From a checkpoint of a small transformer trained on Wikipedia: norms scaled by depth.
Each number is 128 + 24 x the weight over its row's rms, rounded and kept within 0 to 255. Layers, rows and columns count from 0. The size above them is the row's rms in percent of the matrix's.

# layer 11 MLP down (transposed), 896x224, rms 0.268, rows 220-319, columns 0-31
size [100 102 104  99  96 100 104  98 100 111  97 103  97  95 105 101 103 100  96  99  95 100  98 105 101  95 102 100 102 103 105 107  97 102  97  99 102 100 106 102  96 101  99 102 104 103  94  97 102  99 104 106  97 100  95 103  97  91 104  98 106 100 107  92 104  95 102 104 100 100  94 102  98 106 100  93 102  95 106  98 104 104 103  91  96  96 104  99  97  95  96 100  97  94 100 101  97  98  91  97]
[[106 121 159 111 152 115 143 124 156 129 106  65 124 153 110 143 118 136 124 140 134 152 148 126 139  92 106 115  83 145 127  91]
 [124 121 122 111 129 109 132 131 173 121 128 126 125 168 158 139 149 116 129 130 160  92 172 130 146 107 141 114 129 102 126 133]
 [150 131 118 160  99 127 140 150 145  98 148 110 139 136 163 134 109 144 135  97 149 113 148 129 160 152 106 100 138 134 156 180]
 [143 129 144 154 104 162  92 106 157 182 115 114 105 146 115 173 111 135 107 116  97 152 120 141 151  93 110 156 108 114 129 128]
 [106 100 141 129 145 123  89 111 129 129 114 168 116  98 111 118 120 175 169 141 124 149 108 110 156 112 117  95 132  84 138 122]
 [127 108 151  82  63 134 138 139 131  82 107 135  81 143 136 150 137 109  99 133 118 116 122  84 122 130 105 144 127 105 107  90]
 [157 114  90 148 136 137  98 168  84 177 139 137 134 163 135 119 136 150 131 101 107 115  78  79 144 143 150 152 122 148 128 110]
 [135  69 195 137 130 100 108 100 168 172  91  74 128 159 169 101 127 104 167 116 100 140 152 111 128 133  92 147 103 140 139 109]
 [113 130 104 119 149  94 102 127 116 111 102 149  91  87  89 152 112 114 108 108 139 121 163  97 103 131 126 120  99 120  97 144]
 [126  77 119 124 163 109 100 145 131 127 115 136  98 139 158 103  73 113  78 106 119 113 105 169 114 141 128 112 105 143 145 174]
 [124 161  83 182 108 156 139 135  98 153 111 141 138  82 115 130 129 131  97 141 153 121 156 102 136  88 163 110 120 149 112 132]
 [ 86 110 146 144  88 118 117 175 132 118 149 132 164 110 127 170 136 131 112 141  99 128 152 126 124 115  76 109 140 153  94 193]
 [124 116 106 147 137 112 123 101 132 118  75 142 121 151 155 182 137 131 123 138 126 128 135 141 107 116 140 119 134 133 105 147]
 [103 155 163 154 120 132 124 115 105 115 112 181 123  81  96 127 146 128 124 100 115 102 113 135  88 158  79  90 144 133 130 166]
 [ 89 135 154 106 135 112 114  98 132 122 119  91 131 142 114 100 126 105 128 144 126 148 128 123 136 168 110 122 146 113 108 114]
 [121  77  79 154 139 124  99 137 123 138 127 118 147 138 163 131 126 129 126  67 190 131 156 128 177 145  98 120 139 139 116  96]
 [ 91  88 128 126  75 170 132  97 104 139 148 166 123 143 131 103 113 123  92 112 136  73 116 138 120 152 152 130  94 141 179 126]
 [151 135 144 121 115 111 101  97 110 162 114 110 122 149 135  83 100 177 108 124 104 140 130 119 116 158 166 143 126 136 111  93]
 [129 132 145 113 109 150 122 122  95 148 110 168 100 154  96 152 135  95 123 148 156 193 158 130 134 120 143  90  89 117 119 126]
 [126 164 128 115 145 158 143 109 128 176  99 110 157 116 114 115  89 134  90 123 170 123 123  94 126 151 129 143 160 126 138 134]
 [118 164  97 151  91 134 124 137 152 130 139 133 136 147  92 114 111 126 123 129 113 127 133 147 132 116  93  69  92 126 143 141]
 [ 74 114 128 189 134  77 133 171 117 171 159 112 139 116 171  97 164 117 133 125 149 145 121 115 146 163 153 138 152  83 120 157]
 [118 116 116 153 111 117  62 112 144 118 148 139 143 118 106 128 113 193 111 166 112 114 142 121 171 124 149 126 131  87 127 128]
 [122 149 168 132 155 109 125 144 116  97 129 136 112 143 186 137 126 104 141 116 143 126 185 143 163 168 104 127 156 112 112 130]
 [109 134  94 142 155 155 122 151 146 205 109 126 166 135 144 132 110 146 117 153 162 136 100 136 162 101 127  84 138  94 163 126]
 [156 141 150 130 199 121 114 143 131 130 158 122 124 150 147 109  89 129 159 163 120  66 130 140 107 112 104 160 153 135 133 133]
 [138 107 136  75 133 123 119 101 116 128 140 101 109 124 145 129 143 171 140 130 126 116 119 102 146 112 135  62 142 169 102 174]
 [130 109 140 130 113 107 146 125 116 158 158 132 132  68 135 140 125 117 100  86 101 128  84 126 100 162 156 169 109  95 146 170]
 [118 124 125  95 170 122 160 101 185 130 145 155 131 101 100 137 130 115 135 141 136 145 184 134 115 168 114 134 121 147 132 127]
 [113 142  94  65 123  97 111 149 130 130 210 141 117 136 125 141 144 105 187 140 106 124  87  99 108 151 123 141 137 137 156 138]
 [135 155 120 131 104 139 175 136 135 113 169 131  84 113 127 133 147 140 132 113 120 129 136 116 164 111 146  99 169 119 146 128]
 [162 151 152  85 123 124 123 132 111 100 144 120 125 115 161 159 167 189 140 116 130 154 130 131 147  92 101 117 140 114  93 131]
 [137  96 130 157 121 124  90 141 159 144 102 116  98 112 135 149 148  81 124 149 117 152 114 129 103 140 107 119 158 123 136 128]
 [138  94 148 139 138 101 110 111  65 133  78 140 143 118 142 145 121 133 106 130 133 143 161 113  87 109 126 132  87 105 129 108]
 [139  78 129 157 129 126 113 114 125 152 145 116 194 103 138 110 116 155 136 115 138 146 132 157 151 141 135 153 116 110  83 123]
 [115 116 108 169 143 117 123 128 176 167 137 120 150 112 140 130 134  89 119 138 125 144 107  84 110 105 192 122  82 103 134  97]
 [114 111  87 129 123 140 191 143 124 117 142 151  96 160 128 113 138 109  89 123 130 131 166 137 147 104 149  95 129 137 163 105]
 [140 102 187 151 146 132 113 138 125  93 150 106 128 150 138 136 148 121 153 111  83 153 126 112 173 139 162 114 135  89 178 135]
 [159 125 114 166 142 123 150 153 103 102 125 124  91 122 155  85 141 119 148 139 136 111  76 178 148 186 148  97 129 115 112 107]
 [108 177 170 106 102 124 135 126 132  62 148 143 111 127 100 106 117 129 126 114 107 114 137 111 128 121 152 142 116 122 144 114]
 [137 116 125 150 176 120 155 129 118  92 123  92 167 131 155  75  93 143 149 126 135 158 100 154 134 150 120  95 144 120 157 137]
 [ 99 125 105 141 122 115 113 119 136  85 150 156 125 130 140 148 144 136 167 139 141 134 146  96 101 101  90 160 165 115 169 141]
 [178 140 144 148 129 103 108 127 177 148 105  80  81 104 119 147 144 111  92 120 143 139  97 112 127 145 127 139 107 148  97  93]
 [152 138 135 117 126 115 147 140 105 124 157 132 125 140 125 105 111 113 106  87 107 104 144 134 170 148 133 182 134 142 151 166]
 [108 157 163 114 158 101 139  71 146  95 117 116 122 110 144 131 112 127 131 131  91 121 163 166 132 106 129 122  96 113 123 103]
 [110 111  94 139 108 113  90 125 147 113 112 105 138 149 131 127 123 124 152 115 122 139  96 108 169 143 136 117 123 160 138 143]
 [168 157 141 152 136 118  90 133 141 120 102 177 102 124 113 126  85 134 115 135  96 105 149 139 152 121 131  64 103 161  82 113]
 [124 160 147 113 122 109 130 172 105 148  87 121 100 123 128 137  98  99 151 136 115 104  76 155 178 136 136 137 125 154 119 139]
 [120 126 104 131  95 123 144 123 143 112 117 111 151 118 134 114 107 135 112 122 136 133 166 101 128 133  86  84 143 162 152 150]
 [ 69 148 116 117 136 131  70 110 135 139  93 136  67 119 107 153 144 112 120 130 153 112 166  97 133 103 155 137 117 119 113 210]
 [ 99  82 132 161 157 146 119 113 103  88 102 127 124 130 103  92 140 125 113 105 137 138 160 177 128 137 147 172 140 114 116 145]
 [114 129 131 107 148 141 125 116  66 127 112 112 107 134 119  90  87 143 126 168 129 174 101 134 125  79 108 127 107 170 120 104]
 [174 167 150 114 126 144  56 131 195 118 128 132  97 134 115 154 100  60 140 107 110 118 135 132 147 107 135 182 142 109 164 133]
 [127 151 137 134 144 104  91 148  65 117 101 152 130 130 173 144  81 131 109  74 141 171 149 135 149 132 120  96 104 148  91 141]
 [115 123 138  93 132 138 113 134 143 103 144  95 111 133 119 129 133 101 124 146 127 138 125  98 147 143 111 132 132 118 149 129]
 [143 125 197 147  99 156 131 107 164 109 142 164 171 109 115 136 146 144 114 124  92  95 143 126  56 100  92 170  68 115 134 114]
 [ 87  95 160  74 146  97 131 178 108 129  86 125 134  98 157 124 148 149  77 152 130 127 118 154 123 126 111 135  88 105 115 130]
 [156 155 111 119 124 115  88 121 112 141 102 106 107  81 159 142 111 100 137 111 105 152 123 144 142 131 124 116 119 167 112 102]
 [102 176 153 109 109 136 130 157 163 121 158 160 153  94 159 138 108 138  91 106 124 142 137 155 127 118 116  94 149  99 115 116]
 [109 112 134 114 143 139 126 122 173 130 104 151 120 107  94 110 135 157 124 131 162 131 125  58 133 126 129  83 140 116 147 124]
 [ 84 146 164 155 112  93 130 128 134  79 150 125  90 103 150 131  59 109 122 116 144 109 117 169 142 164 124 149 116 126 149 137]
 [140 150 177 154 140  94 148 164 137 116  84 179 133 131  83 134 102 104 118  93 149 130 129 144 133  77 120 136  97 169  82 139]
 [152 150 101 106 156 141 130  90 169 122 143 126 143 152 130 149 129  85 179 104 121 113 110 112 115 153  91 133 132 133  87 140]
 [137 139 115 109 108 104 179  83 102 123 141 129 112 154 143 100 148 135 139  98 108 144 125 163 124  99 119 122 135 143 121 147]
 [113 124  99 146 113 131 140 140 114 161 134 121 132 125 118 121 101 164 146 149 130 118 136 155 153 106 131 136 107 134 116 121]
 [129 101 144 148  97 135 139 106 140 105  88 149 134 130 104 127 144 140 120 110 114 134 158 186 139 147 145 140 108 131 123 123]
 [164 133 134 160 102 139 133 146 115 108 141 119 147 121 148 150 135 110  88 143 118 139 151 126  63 184 131 151 158 171 160 131]
 [184 109 140 135 117 127 173 118 112 137 145  89 123 129 129 149 126  78 158 125  94 158  91  79 171 128 162 101 150 104 138 118]
 [148  89  94 173  96  92 101 146  99 105 126 136 114 136 148 134 138 148 172 155 102 141 127 157 152 112 142 110  80 157  95 122]
 [156  96 131 127 124 132  86 123 143 148 132 163  80  82 102 148 106 112 137 153 119 142 143 129  97  61 132 120 116 146 107 132]
 [ 97 125 122 133 110 172 119 111 122 100 192 118 113 153 107 114 144  92 123 138 110 107 134 136  80  97 128 128 117 137  83 113]
 [141 155 129 104 102 137 156 148 158 122  98 146 124 140 149 144 109 144 102 134 101 119 119  93 127 134  95 146 105 108 136 126]
 [153 103 155 123 121 133 130 131 158 120 202 130 131 128 119 180 123  81 130 142 126 131 153 138 152 136 105 100 140 115 174 115]
 [126 136 152 155 120 174 144 133 124 169 174 120 171 139 123  84 123 107 129 143 141 161 138  90 120 146 124 161 129 110 173 136]
 [130  92 127 127 144 159 137 114 121 122 115 113 142 160  91 127 109 126 102 170 145 127 149 148 108 130 108  71 114 176  74 142]
 [128 152 126 105 146 131  90  75 133 184 121  89 128 127 111 122 102 132 107 130 105 163 137 125 128 135 178 130 108 145 124 168]
 [138 108  97 147 104 130 163 182 121 139 140 119 129 136 160 128 121 127 113 124 145 118 141 165 103 105  97 136 135 134 118 129]
 [134  74 105 141 107  88 137 113 113  89 140 123 124 125 115 126 120  94 124 143 142 113 105 137 108 116 131 124 120 154 147 158]
 [ 97 136 119 147 126 124 133  97 171 104 143 128 138  61 114  70 145 122 152  97 116 120  85 109 113 137 139 132 138 106 149 117]
 [168 137  93 121 171 144 136 111 103 105 130 130  91 112 158 136 131 162  81 132 176 142 165 106 187 102 124 120 139 142 150 164]
 [137 124 159 170 128 178 119 102 148 133 117 125 161 137 145 131  83 176 116 111 127 130 162 127  94 147 156 129 164 146 142 153]
 [136 124 133 143 117 173 124 173  95 140  99 117 128 126 128 126 133 112 132 175 162  86  89 115 157  87 132 141 143 109  98 143]
 [125 146 132  89 144 115 108 135 140 106 206 158 114 127  92 144 127 159 130  97 108 115 132 184 153 104 117 103 108  98 166 146]
 [132 176  66 118 131 163  82  97 146 113 126 125  98 147  77 130 146 162 149 114 129 114 100  98 115 124 130 113  99 108 167 188]
 [169 132 142 155 122 116 128 130 143 128 128 181 148  69 114  84 122 119 151  80 127 107  95 152 111 113 170 140 135 140 119  90]
 [127 121 132 119 130 135 158 117 142 113  84 167 138 103 103 110 118 139 166 116 101 130 133 133 168  97 113  91 166 129 156  93]
 [171 105 147 122 142 144 132 103  98 143 170 124 148  90 125  93 119 166 107 128  95 139 111 180 169 110 105 168 128 132 133 112]
 [119  83 119  91 162 130 106 141 159 140 127 143 144 162 136 121 118 145 132 138 118 101 153  92 106 128 193 139 100 123 166 165]
 [101  92 141 157 163 126 151 148 129 137 117 176 127 119 112 156 119 104 114 186 140 105 184 121 109 146  81 118 119 131 105 139]
 [146 137 114 107 129  97 133 113 192 131 115 147 119 144 131 117 151 149 147 124  96 159 121 168 178 143 141  98 121  94 145 145]
 [150 106 117 129 132 130 174 150 124 129 137 103 128 114 131 156 151 129 124 166 105 103 177 112 174 115  97 153 122 123 123 155]
 [ 98 133 154  76 170 162 173 153 109 119 142 119 157 131 104 181 139 116 139 164 116 128 140 131 149 150 115 110 101 144 141 187]
 [140  97 144 157 134  91 160 129 107 126 100 132 131 112 176 131 119 114 146  89 120 142 135 129 132  93 140  86 171 140 182 125]
 [127 122 144  97 146 115 143 121 110 105 157 117  95  81 126  84 136 129  87 114 158 144 132 114 157 106  86 117 102 107 111 108]
 [ 98 108 126 123 108 157  86 155 166  93 122 155 128 129 121 141 123 135 126 141  91 108 127 115 142 139 116 141  64 123 144 143]
 [124 105 160  87 131 110 179 138 126 125 132 127 142 118 104 103 111  99 136 127 156  82 108 126 150 107 162 159 141 129  92 126]
 [ 66  90 112  99  96 104 115 138 123 105 140 140 161 117  97 159 122 151 148  98 144 157 144 144 125 142 146 104 120  86 148 127]
 [132  83 103 110 156 149 100 156 126 166 125  82 117 106 113 139  93 113  70 150 134 136 120 101 130 121 142 149  99 153 142 127]
 [125  84 126 141  89 133 149 126 135 138 121 100 125  77 169 179 134 137 108 117 130 149 140 106 121 107 134 108  94 105 122 114]
 [137 120  87 165 123  87 129 137 121 146 146 107 140  87 134 125 119  95 131 107 153  68 158  82 123 153 122 163 127 105 120 132]]
# layer 11 MLP up, 896x224, rms 0.234, rows 221-320, columns 0-31
size [ 95 100 102  92  94 104  90 103 112 100 104  74  94 111 110 103  98  90  98  99 108  92 106  96  96 106 100 104 110 106  98 105 110  91 106 101 101 109  97 100 105 101 119  99  99  93 108 106  95 102 117 101  99  83  98  96  98 112 101 105  93 118  84 101  92 101 113  96 115 106  93  93 105  92  98 107 103 106 108 111 101 112  93  95  94 112  93  95 100  92  98 112  87  98  99  99  98  94  93  99]
[[132 113 134 149 120 106 100 156 127 123 109 169 111 109 101  90 126 113 115 136 120 136 119 105  98 170 180 137 137 102 124 101]
 [113 122 140 130 116 149  99 121 119  80 141 129 153 149 157 173 170 131 166 153 125 131 116 149 130 130 121  86 144 105 129 171]
 [133 119 135 102 185 108 191  88 169 141 112 129 118  86  75 149 143 145 107 182 177 103 134 138 170 135 106 154 141 174 143 139]
 [125 150 137 157 179 129 160 108 150 117 104 168 123 153 117 122 178 121 130 153 109 154 135 134 127 113 150 163 129 105 163 165]
 [122 121 144  93  54 128 162 130 110 114 131 149  98  89 107 113 107  93 162 111 148 115 124 111 121 115 128 156 136 167 112  95]
 [160  89  98 164 123 129 143 173 108 159 109  79 112 183 124 144 133 110 114 112 120 114  90 105 155 140 117 129 151 124 124 182]
 [115  71 160 121 141 151 116 114 143 124 118 111 166 119 122 146 108 121 144 157 148 112 111  77 166 168  77  83  78 109 166 145]
 [125 104  99 115 150 107 124 149 134 127 143 178  95 150  80 124 117 132 134 166 106  98 130 106 152 134 103 139 136 130 125 153]
 [133 136 155 179 155  77 112 142 125 143 155 101 182 142 126 131 129 163 140 168 143  63  98 133 140 122 108 131 151 146 118 149]
 [107 106  87 121 109 143 132 104 137  94 153 134 167 121 115 100 155  90 121 106 145 120 134  90 191  83 154 161 119 161  92 147]
 [131 127 144 133 144  97 181 101  98  92 148 131 155 151 174 134 128 157 142 152  86 116 165 153 147 106 150 193 187 147 146 135]
 [169 120 105 144 117 155 132 158 118  99 163 121 120  94 100  95 100 133 125 118 131 124 152 133 164 110 128 145 104 118 135 127]
 [147 191 140 123 117 147  76 113  91 115 131 107 150  92 194 144 147 155 132 139 124  91 114 178 155 107 141 139 149 116  97 166]
 [117 155 122 132 128  94 156 129 108 109 144 154 146 147 164 111  58 118 122 196 139 156 131 109 112 124 131  94 113  80 130 132]
 [104 191 154 122  87 122 139 140 148 122 154 135 135 145 126 131 131 150 125 167  87 137  90 105 154 106 122 130 163 112 111 146]
 [100 149 154 141 114 138 128 127 137  91 105 164 129  84 135 145 146 144 104 146 108  96 110  73 169 103 104 170 126 119 132 175]
 [133 133 174  87 174 103 119 131 122 175 148 123 176 123 135 136 163 140 106  89 142 115 140 127 123  70 123 136 133 125 111  94]
 [130 115 129 143 120 135 149 155 167  81 145 148 177 149 125 101 136 159 112 132  98  92 154 105 107 105 127 115 134 120 105 138]
 [113 152 139 125  96 134 142 152 113 135 113  80 148 135 132 124 135 118 128 123 106 150 168 144 105 141 112 137 108 157 108 175]
 [153 143 117 123 147  77 132  85 105  91 189 115  97 113 101 159  99 140 115 106 131 123 134 131  96 114 136  54 107 130 163 102]
 [122 119 120 136 103 141 108 114 123 124 134 109 133 177 135 158 126 138 132 119 110 138 151 127 133 164 161 170 154 120 175 139]
 [107 102 115 106  93 107 108 133 107 136 129 100 119 116  98  97 139 159 108 132 168 128 130 142 112  94 135  88 136 105 121 121]
 [117 148 149 163 179 148 107 108  88 175  74 112 139 107 136 119 124 120  96  72 140 138 176 126 159 125 123 135  63 178 121 146]
 [149 130 141 125 107 102 118 141 114  99 133 111 108 144 141 129 129  96 103 107  99 118 131  72 131 141 109 115 120 165 159 117]
 [ 99 117 103 140 118 118 183 119 150 192 118 141 135  69 149 135 175  89 126 142  84 114 116 128 116 103  88 144  86 112 122 132]
 [126 142 133 117 140 150  86 126 141 114 134 154 109  70 141 108 124 103  93  96 141 112 150 112 155 125 161  99 119 103 105 104]
 [152 137 163 124  89 108 120 175 157  93 110 144 108 165  83 133 131 125 112  98 133 128 132  87 146 121 157 109  80 140 136 118]
 [126 158 117 149 137 134 112 110 114 100  94 154 131 122 104  89 100 158 174 142 111 150 147 112 125 139 101 122 109 127 138 147]
 [119  90 157 109 112  72 101 136 118 154 191 119  73 131 147 165 158 116 158 100 135 150  95  97 161 126 141 121 166 155 136 117]
 [118 120 153 127 171 102 146 139  76 133 110 166 102 112 136 154 137 132 151 116 124 111 112 148 140 117 130 117 147 158 157 122]
 [122 152 162 110  73 133  77 112 134  87 136  95 122 117 119 122 117 144 130 106 157 159 160 103 150 164 177 135 128 148 160 115]
 [127  99 125 136 113 130 145 121 147 120  93 146 140 114 163 130 160  86 166 141 153 120 163 157 149  93 134  82 169 101 128 133]
 [134 118 181 121 128 147 102 156 122 131 144 150 167  99 134 102 161 119 109 132 161 143 174 118 100 110 122 155 116 112  90 142]
 [141 127 116 127 138  95 111  96 113 149 169 120 149 120 138 121 131 130 122 149 123 148 118 132 112 163 167 141 118 125 105 150]
 [ 91 119 114 165 121 147 137 122  60 148  91 173 136 127 119 102 144 125 152 116 164 104  87 104 133  81 157 127 120 158  99 149]
 [189 121 140 117 120 118 173 121 142  90 136 109 141 157 122  97 146 140  97 147 110 126  87 116 129  97  85 166 135 124 123 148]
 [ 85 125 126 131 115 132 142 125 158  92 112 119 147 117 128 125 128  92  89 113 138 134 103 123  99 151 102 109  92 192 125 119]
 [112 139 132 164 100 153 137 119 139 102 147 131 146 134 110 134 104 138 136 113 108 123 112 130 163 140 125 111 145 105 135 143]
 [110 103 142 122 124 163 144 110 137 123  98 180 166 144 140  77 141 105 128 130 111 147 161 144 157  93 156 140 105  80 103 151]
 [ 89 131 156 136 103 137 165 104  93  71 128 162 171 143  82 100 152 105  76  96 103 127 186 128  96 160 167 155 109 123 110 148]
 [108 149 120 134 126 103  94 144  83 127 162 102 105 126 119 140 159 144 133  62 128 109 171 105  94 116 119 101 157 144 132 140]
 [ 76 106 137 127 122 126 173  97 141 127 115 146 149 132 117 152 102 159 140 117 138 169 161 138 128 125 102 147 107 115  81 157]
 [127 142 147 108 118 151 139 129 115 122 155 137 147 118 121  98 102 137 131 102 115 140 124 136 132 153 140 192 132 129 132 146]
 [138 106 124 133 113 149 131 112 147 149  99 133 117 108 144 156 123 103 102 156 132 175 159 128  97 127 114 122 140 165 171 121]
 [144 142 136 133 163 102 114  77  92 125 104 133 122 121 127  94 182 106 144 137  93 149  83 156 148 139 100 134 109 123 155 133]
 [ 84 110 136  78 137 122 164 171 140 111 115 125 162 139 130 139 171 131 149  63 144 156  96 129 122 134  98 165 141  89 153 166]
 [129 141 151 155 103 106 142 127 144  88 106 146 125 112 101 158 155 127 171  87 123 163 134 130 147 136 100 127  71 124 130 133]
 [138 159  85  88 121 106 111 170 123 110 131 110 127 135 108 128 114 159 121  85 170 112 127  92  93 157 148  77 113 133 111 112]
 [113 116  97 123 171 126 103 117 122 150 125 133 138 108 119 116 188 136 120 135 128 150 135 128 163 123 119 118 122 154 152 136]
 [104 116 135 104 111 131 138 111 144 135 186 101 104 155 136 148 147 109 108 119  93 147 152 122 118 120 153 134 119 116 107 191]
 [123 135 146 164 177 100 149 128 135 160 128 148 135  89 136 137 113 140 102 113 172 183 109 115 105 121 116 134 134  90 106  79]
 [107  95  78 145 128 129 135 119 133  86 127  97 138 132 149  85 144 159 111 146 134 131 103  50 104 115 145 138 104 128 109 127]
 [143 129 155 128  95 132 181 116 125 164 138 121 130 114 116  96 160 135 121 165 126 119 122 118 127  99 137 151 139  91 126 105]
 [ 85 154  89 114 111 173 158 118 149 133 153 104 103 125 117 108 159 129 188 146 145 138 125 150 121 135 142 131 129 156 129 131]
 [152 128 139 165 134  98 145 120 146 109  89  97 159 105  97 153 148 162 203  99 152  98 144 145 111 141 152 136 140 115 100 112]
 [119 141 124 126 144 141 114 119 142 119 144 165 133 150 126 122 116 118 101 131 147 113 121 114 155 163 106 139 166 132 119 115]
 [138 128  95 127 123 146 166 145 127 147 124 103 141 150 124 136 160 144 174 146 140  77  97 161 116 151 111 116 143 144  76 118]
 [ 84 151 153 109  91 191  97 141 102 120 129 104 160 125 163 149 117 111 133 124 120 120 119 126  84  99 168  62 116 144 142 135]
 [106 117 140 164 143 165 117 133 167 131 114 119 120 146 132 116 144 115  86 130 143 105 113 141  93 148 145 116 128  99  86 160]
 [146 107 165 123 142  66 104 113 150 118 149 113 118 131 161 118 146 132 115 103 129 199 121 144 154 107  96 104 120 118 122 165]
 [125 171 159 109  70 100 112 157  98 119 135 113 162 117 144 101  92  99 118 126 133 102  75 184 135 130 149 128 110 130 137 117]
 [151 142  90 143  69 154 152 152 180 122 135 118 194 112 123 158 114 114 134 140 147 118 122 118 160 149 120 161  67  89 119 109]
 [131 125 130 144 144 125 101 178 145 138  86 160 140 126 128 152 123 111  97 121 144 124 134  97 131 158 137 100 117 124 105 102]
 [132 102 168 148  95 134 110 126 118 117 142 138 101 112 119 157 139 143  82 103 111 155 157 114  96 152 141 138 205 175 154 111]
 [132 145 133 106 121  98 142 127 147 105  74 169 146  98 120 138 101 132 140 151 153 115 121 122 125 116 124  99 120 134 138 111]
 [114 117 154 121 147 162 142 144 130 114 119 161  85 128 141 130 128 144 134 160 116  90 138 125 188  93 128  74  97 112 113 103]
 [176 103 132 148 142 135 166 125 132 130  85 158 140  98  83 152 168 118 143 112 128 107 114 127 169 112 140 118 133 164 130 110]
 [127 194 133 128 123 138 177 133 154 147 116 159 120 127 118  96 128 122 116  77 110  92 122  86 109 118  61 199  99  77 150 105]
 [122 127 191 154 130 179 104 132 106 194 147 183 114 123  87 144 120 100 131 134 118 145 139 129 147  85 161 156 116 128 123 112]
 [114 137 124 155 182 113 145 125  94 103 194  95 148 124 159  80 112 119 104 170 142 132 135  83 148 116 151 144 126 169 115 132]
 [128 137 158  87 163 130 123  99 157 141 143  89 159 132  85 114  96 120 147 140 138 186 113 140 126  93 129 142 166 124 115 135]
 [143 162  97 122 111 141 149 110 130 138  93  92 147 145 163 146 153 170 164  90 114 124 147  88 176 121 151 168  68 118 165 160]
 [126 131 112  90 116  87 123 104 100 161 178 134 120 119 129 118 106 135 113 171 144 119  87  92 124 137 148 116 141 129 120 144]
 [141 182 135  84 112 155 125 128  96 130 116 124 113 109 155 125 159  86 159 158 132 142 133 131 175 103 137 139 137 122 142  89]
 [163 113 122 131 102 183 136 130  99 174 100 151 105 100 109  70 163 111 172 102 130 154 114 126 157 110 121 140  77  94 147  98]
 [118 112 113  58 131 153 124 126  85 107 118 129 137 127 125 146 156 104 118 116 144 129 110 114 131 143 143 114  76 147  76 165]
 [168 107 135 145 158 108 107 118 140 111 135 153 127 134 133 190 132 152  96 126 144 188 128 115 189 119 113 143 140 102 134  96]
 [ 83 111 115 108 112 147 118 128 119 130 166 112 136 114 142 115 118 121 153 173 113 164  82 136 100 140 165 122 107 133 130  90]
 [117 138  87 150 191 151 140  93 113 105 121 101 104 125 117 115 154 130 121 164 160 134 134  99 129 108 104 135 159 176 132 153]
 [187 112 137 138 134 167 151 112 138 143 131 102  81 131  91 120 142 123 118  99 122  96 147 144 126 112  93 122 125 119 110 137]
 [126 173  78 122  92 120 100 121 154 104 156 145 153 111 129 172 107 124 155  97 120 155 107 105 109 152 103 145 136 136 128 135]
 [ 79 115 146 162  98 106  72 150 102 107 155 118 136 101 187 179 142 140 117 119 153 116 120 102 142 112 130 141 176 153 122 169]
 [101 111  95  99 151 135 115 136 113 126 137 138 161 105 138  94 161 126 109 114 124 117 161 109  91 115 102 107 139 140  97 139]
 [137 131 145 124 117 157 154 105 141  99 121 137 147 107 113 108 117 151 142 107 111 117 122 137 128 131 139 147 179 135 127 120]
 [108 137 149  69 159 106 143 118 145 171 101 167 133 148 171 129 131 184  79  91 137 125 158 139 100 156  86 114 110 142 115 108]
 [146 141 107 124 126  96 163 112 139 118 114 155 141 139  90  96 127 123 133  80 124 129  90 157 102 125  98 133 164 143 118  93]
 [ 94 141 146 108 131 129 172 126 126 118 148 121 125 128  98 115 172 176 186 132 136 131 113 145 105 124 114 137 173 154 136 111]
 [136 164 117 144  73 107 175 118 130 115 130 117 141 155 135 138 140 122 115  93 168  95 106 106 114  98 151 113  72 141 126 124]
 [158 162 130 151 134 120 112  93 135 127 145 100 161 120 132 133 117 129 156 143  84 108 187 140 127 129 123 128 126 127 134 136]
 [119 168 167 107 122 107 171 129 118 127 105 178 146 155 169  78 131 116  67 149 140 134 103 150  75  98 173 158 125 107 153  83]
 [165 140  72 172 155  82  94 117 131 127  88 126 123 182 135 110  88 132  86  95 105 125 127 141 150  92 110 154 139 135 118  94]
 [161 126 122 138 146 191 121 101 125 141 116 145 113 146 134 112 130 110 101  78 134 111 113 125 151 103 170 151 157 138 106 163]
 [131 108 124 133 138 116 136  95 132  86 127 147 108 142 165 129 123 141 131 143 107 126 100 140 164 131  84 141 106 126 123 124]
 [126  95 101 118  92 173 116 116 157 164 129 184 143 136 132 134  85 134 115 167 154 132 134 140 133 124 109 125 112 145 124 154]
 [159 114 143 123 179 122 153 120  93 160 127 129 151 145 133 106 113 135 118 132 119 137 106 164 154 134 112 162 131  93 121 160]
 [ 75 114 133 153 117 167 129 108  75 142 145 170  99  88 120 158  98 161 137 114 135 134 136  91 144 162 172 192 145 156  99  80]
 [152 104 152 145 146 124 109 124 115 143 151 140  98 141 111 152 127 136 138 115 149 130 113 129 151 137 103 144 155 173 143  88]
 [160 135 165 110 149 106 130  98 107 123 137 123 132  81 106 109 162 152 190 161 118 105  99 127 117  86 127 114 140 150 139 128]
 [118 114 178 155 165  86 122  90 110 169 133 111 130 137 129  90 124 178 161 169  91 107 108 121 132 138 121 159 141 122 109 119]
 [126 117 166 113 119 118 145 145 107  94 123 121 137 122 173  99 146 113 152 110 144 159 128 142 135 145 168 139 141 126 123 106]]